{"positions": "learned", "init_std_qkv": 0.0325, "learning_rate": 0.00952, "lr_head": 0.00759, "decay_fraction": 1.0, "decay_shape": "linear", "final_lr_fraction": 0.0, "doc_mask": true, "max_steps": 4961, "dataset": "wikipedia_en"}
Each number is 500 + 50 x the weight over its row's rms, rounded and kept within 0 to 999. Layers, rows and columns count from 0. Numbers have three digits each. The size before them is the row's rms in percent of the matrix's.

# down: layer 2 MLP down (transposed), 1152x224, rms 0.0466, rows 849-908, columns 112-223
# up: layer 2 MLP up, 1152x224, rms 0.0464, rows 850-909, columns 112-223
down849 123:445490425415530421550570483531521560494448513442501480447495473442469556539462494477536510477420575548564460437477435563352557479431414495537494510524526511552511542425537467493452508495551421436497473450498528501587527490500570430552480441494409554598517473519515455493494529523486522559475578436515471466488479514469492572509497496458
up850 113:516579523497581486493575447528514473512468443513442453428475471570420511485463571470499510534543478526546454627520551468519468507437482463482563523532454548553534558418494423571547449459573617567448532504525514499445426504462391501501416632523543419526408510418467416479527635541485473431436531471443518458494492522477501456509455491568
down850 108:483476466561453556459550503478518509460479455498543446460465537519470514497443474555484485537505484553404456407507519352431472493421370467415489497543450469469519498508505481502513515461514407575549514642523494424457516474596488565471497528544521551546495546583452549466546546457492446509415447556443585526554449466493532456544442515426
up851 105:436513491560600524431529516591474519509409474499536520508577504467520489514440454489462455443375613494499541499566493538511507449480476538548575458519496457499500439501357475372453410561472563597522463659483528484492496547529438460503492537520457506504535524485497495492587528443512426497465524422428465503540525507467449501452489523507
down851 105:535393491479514570423474455531469426446594632573477492413456549518572475470553541510458432531588440502498527472496510437509603450464540503509480467397517474505410444569447578556478550476440475523610404545483524486492613536509494588508565478486587486486455539532427476454482487493456458507497467544483509464514509499560499589507555506523
up852 091:572509531522542541523552490537430493520535447406459473560527403443448498530459519461580513550498455510574486489526459474445520414524491439415461472508554513516547503470618461483516565488450471487559571587494319472611605494559452440491422502524552456500425522467572467488449490475496402510509486517456400503450603452542421508539449502522
down852 082:575490447462473513584472534482448510488403561584517515486530555484582467436442438574428435501503460488484541441431596438620430535490527567545543477540509532548435496507466509465464486480599452519545451483470597479478491496487567443448540404433419560500557538484442639509456441469502577511492506530565566480562441534620549427478520456504
up853 089:454409485592511496532539424626536452618540430447507373495408437495490480479538402513489509559507479449469475548592509491539490545422500465476460527550435535542495508506489413418530473473574455491538561473488446439570489467544560485507542536571427476395518455441620455501644529614467524527466515535575523503525564543453501551474575517542
down853 091:580527485468552537550516524440474502507427663621460618474692581582535509528432526438481468480519506484534448514464526511458483502556497500519587452481452538565563495559539614602485519500500542522550482575455475534537530518488470559535557465495555516555498485498329484508417497485489486557559475495457560510489464429576469448503449480456
up854 095:526514492499497495467592429478580488484531496465489424552473468495563618518513507567528522444544467478449457438541494442487539423476463415557398584583516397545535601534479466525484494518552539450450496521470611541506441441567504517495456493533486504510454588520510452572497495541437487526469504385437468496540423418573507516525537499527
down854 102:541502515476536513511451447529453551515484470492428481463486527460444542466565429415517456582598514523554467499528566490488527434510578470408548529349407606431501497494463582571487589468510474517546435516598492498490534469519438534456503486564452382470493418497511528497497446467483488545555471535539567514406489451556584471573503552467
up855 091:566456494511479541512436457514484485543509430504443394463446497587518384523608517467475577375459521569496424478490452576447424552458452486540514542481431626579430451473535459498479585521468478537547599449493378446581579604536519471515548484566482504428477605454467429497533475444509523507513508571466488542538581469449582575550517563420
down855 089:533484442538525480474514540434563498404492506524561558533521459523621513456560522447454404532500431442467523518463584635561368529500545519521503533493436440528499557455542478541431413472478383468440429558476477547387498537512541519517452513470450559554452428573600563499437502502562459601463519505567456568397522400541447473581572442548
up856 106:436461540519539560515518454520439507419493476431478403442468457544478454507528475462458541520536494562614497506542500446526477503537600460504500494473471528423598425382514493444497455475537533448454557516488572542554487520470561484511509358443504542494444399412466521499508450582529455469511447469491502526530496484485436587496436471519
down856 105:591449457613506561494578561473469477529554488449536450546499521474501507490551537499560480478502453517409532530522448506457520564517443456514421550498514546561532529509448538563519456468373492597530520504356433513510609521443498549566421450587639447564550558582415526546435481494539503530524501455480604543547471570589615430544536535502
up857 106:535602454444522446412470480527521521509534561532498522524482454439531472574529559506460477475521509514518543461474547538520554650469551463503525482550483436437584494521468443523548412568516548477457472557482513473447512386524596584558473462509476466517360503443481499495570592485487495436551473553451471498566504502495438516603495540475
down857 099:549426413460530456430555511523435448534513520578522468516512634495510538503471518568490471494433601508469527473442448525502439547436415536516529471464514453471487495579492464397531467541472464470503506583356402417470540492408462553508504462515575485547522452457477554482519540399474422474458422517581525430474564524402447522607634558492
up858 098:435501553469408475588465415483579388522488427477424506549431587494557514551429441552536421483490557438422469446485543430453553471473477547501546512502508424479509547439534560486526500516460534539602506612521508520567443502500530487496535457519490465573492388512520515519572457484594461466440427512555494495507600509478516520431531483450
down858 101:493488506524448498520491611481451420460490481467502478552487452588529486515443530469490468486511510505534468457564460459570628547405519457519471530460408473352463531498523415544518470455539566510492397485411499461504410605515576535495376527518453467498505638483460548517463429538450528541512464433547495461386499501531517562562516511494
up859 100:579476524495495460459529464581532591472447396529560552434465503432454514514512487469614511464479481511512468525523522479509454510418518545531525552430483532498487410382488444602496480574506520547553475523532513594518416481490497543398524511472550491493429515561486446437509513516485470536530509550446513513395562447468517466502515457450
down859 096:424452464589506521441574456492462455595638538473500501427517564505538529541584475523478466493460459549532561482468516470568559515507486477531500475507543530434513557512435547434476567621475492502435541503464456568511556524507540477526559521546587511505463505617482499457409472488497566521502611473469544433469455561488456410549495530546
up860 095:472518501526520482494490471529485461539629468523483549451498505563520478452513526478439522542508534543431509555401493555563514479522458445499462508466458459483502466447504571542524433502495448498486500497468516525506520569498436448456561556396468425477484578461509524445414425484490540522558511551469528588585509549451476542371396502460
down860 111:415468531583527587488458565483573447535517370481432434420364512498460481547536530558475412612493478566569492472516558545531523547517439489462531529416457407464497535524572443450464528574502551502522557505563497449540509568525510475485450521423491558481509613526577403541571534467523533520441479477443497495562570562442499546456483516603
up861 092:478482482524485498517589471493585532540483462455485502512529563478427552446454531532458481496449538517458500528505462446616491434520537472531486470421456473447585582432455508526530512448492534485520420459585499505514429511503491488514478457544459492434444518514499514580603590439470432439553522522475490536476482491568510495529491506485
down861 094:409423533567556594553511476590488509488519548495480553501444411426498487514522463522515409460515555534480631483429499491427510488445478534488504373484539505495555525544539595477514533553482461535524599476528492584485454507428435460534465567457606570559532511554552447500449501464556574462423454473480552516511629542525485473447516513560
up862 093:488491480522523451522624499568479466559609520500428498509398528532529551448445420573495479524512523520460614541445482536458439395568536551503575461494591524496527555516484589540494455526514454543577511463484502501456597529411548492472408509584445502512542543562355522632546482529432510523441483573523474469582450517490561462513453617478
down862 094:438469475458418436460491521510413521473450521466488507576500576519526498495494486462526490556499473554497490593340550518452514455500459500543547504454449494539465499485401463491505598527590445379498471578468509504487454558495512476549471528489472453605509404432490542397551454461594521395455558486475516582510358485478553442557564491548
up863 093:415605474498497492557405468567455503528518584494518532502427472418534493420606416477604509539502433533476518434508496506467495506400562504619460591494432421518562479423444408494557525600488577552487629508447473399551533414456515553456538471493442485460493473519516480515546449486467501426601459500546456498530478473445472514550490552456
down863 087:530497562446471571403557521436507518445530436540579490529534562601511438564496556519463496571513425535523551551476530500462589539521569541438546450523483485470467561578524525437497504476543469445536421466540529551454508482539500544388488439533588601551537498533521480427428453492458459521467536484546580474503428498544490557522474449509
up864 092:481494511445512453508572643541496553447487462468609506482511484452556513523528508590450499531616392405440560475536467495525477435522440557503434514500446465490455541603562508452509491456389517462431454518484608519612532504577436614487485505527505430446513428457543497559454547536453503549436521505490526419465511453481454545476521444502
down864 092:497574518537495508507474538481470510574495517509438489513542559545548484501567476408478475524452500556574446524461551515488512420476471475459579500445570513515431503433492540585570573443613458515469474523508442478512526507393561539575643494471503519529492549535434496472552482479517492491594498552592489524480498495463394423487452534556
up865 096:399439458478362553466582547490510520516574451472522521470615499539530535488397444474430467516479473518520527554510520538547412559454552500540511459625447572508479427469512568507455411492526449525587481468445474485471515505517544536450434431461540511413396572582498458521586528501533468472499472545535508471514516416574449488539539543537
down865 100:433553507495561590515507456445480581529517414487500584530466495550555496576440508386528528495569550482584505479495473542489504512519481521508524496471456531567579433481524465438532565411554447594478406443513541582537481505525551544430477418464487535512462472584449364533500538489509412448454485469455466413555484489451427499520408511471
up866 101:473506417430458467582504561600429461534501578497580463563448503399481447529462521461497552512424372544502421493509482413430596524483524463558427481519423506524504461420586601581488507439475522495489488494462555519568467621427473467531460448540472513459558452498488527550517556554448476460464539454457485455465531428494406496426480504478
down866 096:476456521585501496486432553378499487542557523592520602480526465486425480571490508479465454515364477445522550538487453619575471482509505537495527494538500549585548458489488558485510495495494519567463536568519506509419533479546502540473432568568501461455458513409545489493403566499430613507431426438532522496588558456548491536595546512551
up867 093:546527598474572496514489625401436425525555622506572479554487524459491492527440416595556480531528451467504493492533463465478549496441546576507532536474512536410437533529557526548463527505499477532499441516510588474480568497447536493490513487451572495535416572523424522468573602487406521496566570475528494428588430486509534486436558457463
down867 094:432506427496520493458602392463573569612508448433430439462542496438449452524506540391456547411512505468499491541486559535493435472540497486508434475454449458543506411457400457495542501499474418475501498558448421544477377505496411544500531479516480563512463525542549485486609463494564393511473403431488451472452578507457502463471522521506
up868 096:497476455467555514483519526512507482542496483541521491502580569466530537534469532456514508439418531458479429435429466453468581504491524562479512537456417414552481574437488430447467482491423492546505493467520552435503501547703503633444545465454552499451491392472517449517491548467445439455567428488487453531531560447522524503466517505540
down868 099:485473413580510548478557568431501485560526520500468541531391519573479507477555501570463447657496483529436422522594495502533476441439538495580472441526489483521462478579448573510522500536601526563571498580500565459442629428523531486510471528529526476489461550509488577477470611603432487469571510535532502469532573449472551504522533610514
up869 103:473474499579491448472491541431569530560567522559529448547533435498525527528509453501508531367468511478493409460450430589542438528491499524530410496449618471483489622436392459510475514431536517443600527482531494568498486415427557555494481477472491492571384439425461499538444481572358497522493521546440482512540483565510535510543552545421
down869 099:535536492472509497476504440574422435505419520491507513489464557441484538531578553553548455506534454473485476500459457447457486571464411426464494495583561519531450513606523553446538487541476601588485471501509547536492524493556492566466556417544576482481438401525573488515427454473532437427462487498413582453492423501479437484614449470477
up870 109:495461562582566476454483512433472512547455470471625487487520526539456563451532499456478523470443567429473409358507438497435496630465461528501549441442417423421484511606487536525447496546488462393419436483490492537591526442533525498419505632507457455496574465506563499474472569450582537512597463461407488542502537541528495562518513475509
down870 100:441533539424542427419532493555440581400471524456544580468525531511577471623504517453452570492492509418523511392553429496485451499547517540480508399509500491495478460478472550560614490477544494488475557488470511550500494481478456457481439530503475552499467568567497582519502569423494709557563425437466562511511405494532490467555536499434
up871 098:504413445540481532465472535541502556487520440466453487444402504571454556563571463415420570450533553488561496554509523424515524562517457552489433549573474443485566550462510463427493447426430471518461455443415487511637502538500502524484531511445483470478549569478490595456574625484523543397532456497499460540597479519447440486481510524510
down871 101:363507431520416463447470482461557521457508516487549488544509512387498532394427481529517504418419512478452514441442529617521472462519578549516558477403502518443511510537480496545563607563489484505481490468619567421512570531465450570522584476428492518387426451424515453559552429488511528490485517392520477512511556562454532524478426520586
up872 093:513562459489538489506465512517582478466492495456506565529495474543516502507435468500416441548543490535501548473612425400489426481477533515527512447508511524465412409437469510593418449497627531526457535460452570537534593493529436493374549476515436468486432591466475502514564462464424530422485446456461473515471505579478522511458519496493
down872 090:470556520587522431404515540506534545510472581447605529464583501523449437529538549614524490526518506516559483532419392573488526463530503538523475500552478560432473590608547435431577530564501434401547477489487426532489476468443559500519577519604545553557469450483530476454539426453554509550484543526560555516475539374519471519618476443476
up873 100:510454482553453477522470401342407476527585495455537496537568406511507490489516435474480544460498504475513528526512573483559556581499530558515468459512513420479607520494495451511421449511484443452519504485532487335504426497441439573476475477427483530473579585535509484531490449539528488472441504457516556454591541480513495553459410525440
down873 094:496449481468453452379478492507506494649447585437399521540556521559450443479491511487361419488448449569491526521508498471574485556484520472595458496554533534548446496528554525426517510527504532500485560493418508534604597512467542448408422468478581472493507467609534488464531500516439453454549491412471450547536608557453395492599503521509
up874 139:473525457493493531511555465471484494614571467416506474414598536446458449470583513531480450496435534551445484552459568538528459499510534425612524411464530436562555505490452521426496455431527526514447455482486585483583464440470521567458502439448467529459444521530581443463588413555561488572496429516544445585416401453475445612550551524457
down874 129:507516428493470449524652555457520495507535438410470503428493552523485596559532513613521571447411530568450521529498430461561506482461540547552521440453473510607545509461501339509464472451430541475440523588463572495566501428504462479447489567489470565463483506602505399463444462552479421576506508535406518565469373485424476572540495531565
up875 094:446515464474485448596555479508484479511536576502524518535444510588573510531514445500551498514467538486502549540441527547444476469565507485468526533527574458521582520496536465512456514481466526489474510539433453490491513474453487407474514577565522506641549575536493476535507498576593365471558470553426507546527416462531590431513596493520
down875 107:416511522684513517525593459534516409439518462511471486517490463446476522526435436516459515495434511577456443542542511525491485512471559457494497419506462472564454519542532497385547512486558485470492512451501485538570501508535504510454442557513380539444516407565479447486444411600523531431528534493418465549643574530554459518457490565552
up876 089:482526473464473466516522467508455531524504473503540535617482495538475532456464418524464548484321533517505569554505537521483566472399530474506528569425550569443465512454402463539475480509503453559390453488462492447546466489508544413510396463501525433488466478611469480463570578566501510478536437453496394491463520496480451497469518481420
down876 091:533555472523614561450556497578521548485550524553553392449526535405488379524555560498473488483561520530535489565498498448576504430612463573502504584525537462531539492492498497422510565506501574570473505530517476464516553376502567579502578504437557515510517454435478519483514440440496455422489550596582456541448592488504473448462463520486
up877 093:553512443498545434522496541522468523429474481451411456532574509517416481527510412562484514413497523432542466556480469530516478504464405575417518562434526408544467370435560465458520596592526536527633599432459431457497540564474458499449459514422587444520567489519500529514468517471445404525554459534588542467647526439482454522497471521566
down877 088:398610469481516494488538492529476531585506577535511470451444409465543517483499458458547466538551452571498549449428560523495533447581493495479455532635477540505488525614476513438516513582583525444441407552528578459533558470547541595502591597529436483445502480504566451551482533561552523547424499448533577508544441513484373460491541461476
up878 111:481557576568537505526538573638477392490474505423453473504456463492507566523466408499508457500568517535548424505449497558441566477541480386575408475529477421529510448520470445555465533521578476460549456425529547492486419534577501536486474573458390503408551491513473469475476446531488508442545480504454507474486611545493496539450438554451
down878 118:561543511455483482598447519511406487473500542352478501533582578439482513450551453529578440463515515591516516488510466540490494596548515489483454557496540502604464472499403522510529530514596426488442545570499449394503513486525526490497507465479466607511537551497405486523533539429510534452468497472475449439502630513425431473514462637574
up879 106:482496491512401495437514462422574470480483464516470497466448509520585459528516463555457547497569461459630478433454547488565504498528545423577454571507447404474481524507459406437530481596460464454562409552481484493393438525593602490449441603458389546499563504576605505461501540502476568546494566528526560494433424518458523613498461407469
down879 107:450594486496618405581436491503415453508551556551507449515516510447525542453502492476414497459457404542389477491554457420400514499503460558458562471393517452493424459566520507492452514473537576484527592474476433496540487445366483451509536490437460514529528451441488605549556548462593466487571356482466506533531526452520468418502497529536
up880 103:420526465491539471456517461431497504572519506531439555468417550498532493526440473574475485446496522449546433472527545554596445449466499604508570471594450474524433598450420448425535447476529433519478415503412433545524418506472514502464507504500512423500412558522486473542430499520446491606520491583516451589461487526432490520480479603463
down880 103:504525516540591488481461431487542494516490515402516583507545392516384477512500460515522487478574575470507510469564466592455439469493485474461505499528469546576575413523576578562565531496475497452503461591470570547415509487475537416430464488504459532451506537616578474514465476495598488517464450527487495442534473526469487539565498458418
up881 108:519610482521539440480541462566525584456473553469515425454467531544466469517516490495505481517537530440477523472484533510552527494563484419440525556495567454499501505525524470549508431499439461489548562514469537481415435582424524564547495497522452484510456500565446490605500472456409513509492519530499626501547529483460366498482488508476
down881 100:504464536486523517525506523492575426553494469659581520554471436419502521559513497516370541494568468568502431492475502510470474550558528489469448542483471452478479478470520452484498589475484502529436502496489517589535478557563559572522608481551507472501485477474547577419475443487618456521430476548476544487492504470532422487522533490478
up882 102:454499426623435473521476566551440509491554490554409485470522554549542539550526447453478501454468508518465558599515508470376576589472485540509522525518493523449566441394484420579382439502517537492527526603419560537366534518476463511507461502397458449472474526519468503516483511596519550469509538401512473519531473562560519430431592488370
down882 099:507492594502555520513472488533610522473461591523472512498623486556465509469512500574458437447539538473474524494476521456565422409499560512492531552474516573484571503483462537480535587455505418548564532561494452481415545451455505530499513483514458506540482509463559501438312579490450462616583539546510567459550464484452543506504448537573
up883 098:458391464591407547490494424496514481471545448504471481493560490519438537393532507557516419439445535443471540547551525433511553498462538420556521570449527536525505507526437504475548419421494518530484465455456380511459532545447509577553481487515575518541548556469527570497512511531496505599445526492507574514514558520508484442542454560554
down883 095:562581543424553519512498556485501410502465505527426454522430506512456453574533443470381444485563564472568572449433393520475451522524463473519552489507516536490474444500567458635480544496469536508550492465481557474458514555535449399522423498430438512494381433503566500513535429509536459409467555501504395461463494549568518528462582401482
up884 103:566502507530545495429573401553541454457527541448511536448461492510410422563571485505537591404530500568466507509483488459498546532538437545571520449488491541495559529509464525595491459478410576467375474537474555460588519595536555475506559427537564459545549348495518489546433489493563456563493491522500504498548470445483456552440495428428
down884 092:459493517584463507569545531407479534481435522462450530424580507490533522519422563468483484448563528516539488459579528600449488539482551537502502488522558553419554523518507561476432542409557506493499501564489463526496412461544394531412461475513472473584567540585450520505471541507459453502410411411563508406425495495485547421497447631489
up885 102:469467539429342472514472466531509519525539453521564420554534507490487561519493410506553472540547491537527566475539544484495480464470553369502527567486548482558482411522499438387447478507564386538509426515488481484583538443556450541542483394509554536559427479520535505441574455536449530620534455485529569485496455473518476448460478491521
down885 101:538540501495550547457499484403462507469404572498486499439489601401381407537533575403526520438523574483502466478549399573542470519519546499457562581499513476492543398442562625502523535523475430619572550491486573551487525462419557502595563497462474542514572550513498495573462529520480478550436449460554474486494520544430506570500526502525
up886 112:503533559501495399427508483562463469436547444405466489546543513452430624553450491555509533521466465606478517615468459491467546515554633427534447425519518425519570456522416465512554507549486518534497479435372539451600511474491494568484510423402547435514473511511488544506589513577560511510534444495527483501466544444450434459434545451579
down886 102:449436472386505488513482467527486515518497571496440472480586585535595467559508485474563499524559444551490531487412547526539506543538534459535527508464424489412471387519508481524530426444656512507547479491492465403550422567420447492532542449513435410603539491554489529537457437390430470437584568482474498544495452431564512465431525513549
up887 092:454520563477503529545495514577565459467472559465598532514523459439456508479449560530520538566462527537504508496442576474496416558545477542435479593538468519455450483446513507532488368459472485447431469546535483535437400501458338447518537524377442504494466477487635539514453550558521508449468471530462555499515468470477538447534454533423
down887 093:390511524486527463528456457484445429487500551502564519549469473505534447499602397476561355473577444468587456449473550564493454563533437456561441479506494571506463439465490545498529512516537479432506527497526427442524501440583533464516571543514478550464465557482491517498609498469445516433584526459444491625516432487467607546437581554465
up888 104:458540501543472490506507446469475505491402484537550494488535492450429567495381548521473409584504515519527453485526395530558439579538502525463438484533499424463538434467559402529554508478549409456546517502534481434567557438538496498469514441383506541527549426463507458492514560560453408519465453447504495589533625416527604504381511490613
down888 102:501457460472447522524507568499612503546565500472502501453405465591528488594572532642495530450459531542503440468450477511482571510556503540500468515481471586448532554513407488588408473533512522424514469464440529608445542538495568457571451588517516550441505556629506566523454487558448457516463519439499507505462464549482473496527549405515
up889 090:497509448573495471605496521518437610504551531511492551477503522502436572480530512515475498433346482504455519558513567442505480466482493544504518547572515454457558451440479475464429483454440472528451472379471523466506493503434423457508406485506514537461483499566458608460480577553566469516500505483548484354570517378501569567520566501467
down889 093:517515523462489474476463495538521456519493468544538459479509466528552347589440513436445453517517531632530501437464456554411454484506582461427541449512496512579441505509499524547493542501550560546532531567582500515543480505404518529500444505535477515482381479503475435460442562485470535579460500519453496507483485638546484420429493496549
up890 099:548436469499507442422499441573565496482584476539502416487561443491544540499530579454526500492548510504519515466435431550464487481446451552463562539491447472493485588509484485526522509517437512536559523459473488485522529452512436553535465475506508472568435598555445432488451566585483597524541490494511506504508492396466493431547491510530
down890 093:503541583442495568470438497515543530523526567435483514437523549526484453564486418503534458567439424518570476532605622502464501504581528481467512495443508403473534441443463542481434493519493554511521467520442531591465459392511568425426600485443537473453501492514502525567505515505613495465437533517568410491555543502477493500543500481529
up891 100:485515628524557574513542519471502496450590561420493507440485502498460473538486470486498468460491481589463560562546525492605439505567486467481599526545500454439512612437590527413416471522480514442490526515465495527390473476434458485481360493604552531521413494525479518569506502513633472553551510448538482431509436401510451503499481521542
down891 099:522423488601504463509488487460483562537416433496457552499536475500542503437450487451515465537439568533542466557500504497490567494536436542523505585547481449481470570493489502413493510571510457402559544512429518462557515457555488442515549456572483488459530509570492494482567443487419524448471365509528529533413461459504526468470515544468
up892 105:467554485544464508506616580505436437523561493470363502525511456535500529486466451495481440417537512419532527473585550554482497552461605480504443490492544408480495481534498486404476479477434468422491490506473474514415466474538431565478488514476390531410423458542572551567439479535403530501409483534467523513568417518493519426470590498486
down892 094:513469530431483520449518532593490491431461464564489535520485403522520474506475493445466568515479502493591545451468420454352448442494465431485528492554488531489438510454599516448486516582523493501378522515509515586498480433515463501456490497492644445501487462441420385463504557515555433594506434498590554449441505437551513461559468482566
up893 097:532481514510492581527507439452596538559511440526455520556436469573502562463533428515497504438438471419441480598472538441485568497524560461531525534424471555426451458386469549513536533446460486395589472536502456491577490584496531386501542438418533438505453550538529478537504514514496428538482436493463411517542470485478583534533448513457
down893 103:520520525555503571500567479613564535447589417477488506440476507427523537586525545515462514489578468521526511486523500502451583495432566511557538552477514458512403458433630467489553449447512491607552503408514416517476519497450472424459557496436486465511455491606482465463557521514498376516484543579477486426499575505521568512557580484551
up894 093:546569465482517517496428443580471561402449507508548487474518430512444502546447498483585505441578492467451568575482552510514490471469503510434528422523562558539475424450563556526424503481474428514370454614430546384536489477448446511406446436482508525560438606500595535553460542553468497421447389481506497456492468491446535525480545481513
down894 093:497483436423531463476529530506533500536471556442456586565501485430510558478551542508448408554540551453496433522481452590537492618574478488565437539577429472426518448524514517454523468503446490473595486502503403461508439520597460425580589509570467457459446468504525498392582473494531386490510609526485475569511580499487501488502580512470
up895 115:569508444454429537587502475462493494431431529529586456508457460525415505501614422532537567578434473512419513560440573447477518449600588451481508563556524418518432408446457518565563429596511521453505453479519518513542494540544488455438380559532511530545487447477438492439547521561532602525442528398488532480430388522535475535555563544499
down895 110:477525593611518519461386515461548405438444437532463579519465509537466542505488563471540507558470543503506520520449615497509556524520485528503523513548453522427383490525400504522512491562398512511513516441539463502546441544432534543422452547604522471595549572537501463506462394484599434492509499523515538453452500411557481540541494465622
up896 099:454587412605471463440536477469550460511519489544558538503490531481542421515549444454621459499497567459448530455611502600422553446473483479522509559523605542569467497441517397445546617526479530448452580489435510527612488446564523530528544530480623453420443403565451435423508534446472589569463522474465474481506430415425528565569467495407
down896 102:501476489390530560556443501525458477462525457532370463505520535533515527497486536454534419411499429514436549520525532488589528443524549452456518573573434454516469495549564511535468512572547469502586484456486507533464518492483465453504442538467449448498481404511559484505554557498520554508362542573510478605532482522442501464546657423521
up897 106:510495530495460532382657473598502524567478468512463449454531473592572428491577516492452473442445501435466485541477552462541569543500483590636534507460564480523492526510534527480561496476515529515509526503466483529564427476444533558426546500540501380562438455618434439546479562527548494448493537499532531511531464395446526473555473498447
down897 107:495538504459526487516494447479528482502477501516546523479518554512492545470530486513422515499398485438427423562537373460472539462454477522464638422535474462475536559527551454521453442427514472549453497546496423480520501534548546525449501546411487467437577405525519492483425580485531500568590480446501511527606452504453568490448461456429
up898 094:476456475509440570538438464486517509420437469550519550534591498476636492580545518451504522522487547505499482545563520506473459576542505465576492460417606516510503441517504535496557448446433497499529438510436585420464462508491640456456455453506454513448528470560587585566489531494468535510507468451480521430553559519502554548432471528562
down898 093:443530538495604411473485481579508467513418526502507490545582489576498499496517474555568504514460564533563496466493540475485497484463481487431524548506429469494605573528505488477542545562407543497429553489555419544512493545539513467497476482544506482584439564498436424476493408498512521443420439624423519489479487535403423525504477485444
up899 099:439401536450476416410467531501469611517474459558498415444557497554511527484460549490568485544549530534600435480490425531525476539519555506390524545479506437515502461409514540530402516499455603463492454473436474551422595585529500430565467436473592474512503607481436515547544571450454505515528469534528525485569386488434493521512468507406
down899 094:525492431594505561535480447570498468528474552538478473554469487429367468451511517518550501452547361500526499495540488424490569532491447615557535532509430497498458616465498474428573519521520553543543447508601575510596457490478576469475517546534519583558424498496574430466519456485502449550511446562488513487542557470631449532538512464592
up900 105:464509505471540514456466459565454490436641408550480513426462492480589435525505477536534509596490470477579465557464643433407432492505546458468538441488496543522425473447489489548505576555529485559482480547378508522496450506509479437397504504451547476623498495451436444502419552413486460470411521432490497516507517569453423596508465523513
down900 108:489589540433617482447454538534434448437508492558513459458545521510490479547471458479472523457517490440386582536503473649587462548471522513488480477643539453479496473486548511505457481550456506411468494526497560413538496498553478560509418447504469586521580542537520515549592432538517554440527501562569506503465583519464601487488540546491
up901 097:536458484480395454466564476571488560561576451496456512587457603427560519567469483503562470494529479465528497464497486539486521484500449507462403421385521370524595494482590476516510556499468441541518545509495573468604514437553548593547458647497437532476485496507512491520579530508485457490500464452443399477527469558523499477444465548439
down901 103:411429508337530547433511498436462510524447533467438618556528388470446473430480543534432485443579423464407573536531472404544450496422511482548474550425565544431447537479419551543480525428546589571463455404442546585410525485442498502534538499535586547565494509513433561584494499511534442420579414470461399560511484549442536458499544566463
up902 088:508450456485549467485479498547461459466464489473590482552497459435486490491481584503519565495480558508548495449506482397419463535534563422489577458497480498454469629478476514539492396437507536519500498541465529493530440527485525476467497492527502397475424534552459420527531581478420536494564483496535495445512503505500493507458569496554
down902 093:536445515522467582507443458530595515495489592485404476507456496553533462550452489522526430466502558416451402533478509584525511506525507530508428544448529483498480406482465416422526565555441483450436588538462537520537561529468578502452460421477448548566473445518538552498494476421540497428499542468480434537492504514480514531556549526494
up903 094:527544554547543477559441533525556483504547512554428479451491504507477434549549443487550464531492432438494513496465524495605443383522480503497444504522491585505483584562577559491526495470444496452421515434489590554532534576516467535463388519427564469548587443461526581463504550577485546484458474450628599537492524469506447423506499523524
down903 091:477449492435462520477481461516438478521452537476582407461507481463513549427463604463493518467452579581464485475544476551489523543430449492568532538479477472459537387521498488584498517530526538449548468482499485431530421497456571544575566520513488519452400581416415475589548400522451482552590485559462513544446526555560493486444509483507
up904 103:460465448535402549422484546465474505503429459550498453428437548554444481521462539554552451475517519474515584603547478539487418537516481504467373472612577430528489497643428474522509410526453482428492567508474499553588501474513518476514474453430474522472517525499549521496478489554456415490490470503521573480497406493518506491467582450504
down904 098:466523578557477476529514493516501491448507506500537464530509524437478477542506480526422575487444486425525540514565491534452496511546478535603494513518487521462511499449502489508529439421434534482553507473437452520406488619632434570407571470463452451521516394466475502558436467477530416516473339460580525517546558493538441491514436514407
up905 123:515552574541509458450377497400522592576559489466542457503434520579515504536493520486522506528497495445483454451459434533505412457438465431551514532551516406422645525508528564402516529444442475592547471435504469514528446523533517449495510456546478502519552581464456603463534593499512480492496505500572492577543422501436496573562513621478
down905 122:527425578535463450581496397498540521537502479516578465462481468520506541544451561607489406428475513580428473436474394527570452453448581474532492577492533505544622481512515503436487413479544522643495530411540515447548468481584609550455485476558387558544489572455547558522524531446462509519559471413563458546547550506477433558452520542539
up906 111:550539437461490514425612518500489461420463536470491408520457469556443572533521466468534568520541564519473604380523482488541498504519443481526573404481506509585510489600479454535548487639473430435583477541445461465517493477434448483516524520510559462544483586535453548496457410459524439479477470408473526522523533531535454614548436529459
down906 112:491537447503514545592503504506587487511512510476516532540480389457548500445527555532494500476405431533471389584504434512447425472523533496451552558507498521473460519470547479440494362448577473532507524441576573596463500552559472526419545538551433463526507580507525525513542538486487481492504551529477480429473444454488532591510500515509
up907 110:486517513491487462485470482465557416489455446511514549518556474513410513547551520500509564462478534487537438513468519593466429449500545523495593453462574555595569519475488503502488517534441526536552589534436533508459489484507510487470470441477497488503440509547477552558520433400514482544467472355481545608491476508506550629500473524393
down907 101:504440495457492500538554491466410527467522492500492476502395532435511490414474518445564530460601433423493650460531552505517521466440531502575500437565489529591531500508494442461571636498531551410489411552512580525566556586506514573561580496500551578464443504430500439524484595525501541485501504607481490436516555461505505523527531559613
up908 097:472577458512519525542481469425496557501530539523526493465525465543504428517620510526523555442622457427561532539527468530559502436411492450494468425484507489366512507461489549493571544481586483557456513570551530502563418503409484473530469501450545468474448464486572454529465476581543500455501473406449296504498578497481458453546487453450
down908 098:495476549525506453556521514591501444487443521513518461456569466480473534533463518410455460575389550558547488468440375557488462533577571505501509501555507542557467533578493454602440446479413542552533426474497506517464432477586499518564494484543377560431518484480429486482590487439502560492438504532477592517561523547541494550412590497461
up909 093:414503493418506532515496420542527359576555573559460430544518490441480532478500510484505416505542428463487498458511445454485476570542526432561426508534552455474555458538477466550501445430499488459517546473454472477526447520551531557451432438463496529479494602559428464558518514537558534514538480559480540478503470458512639495502484481509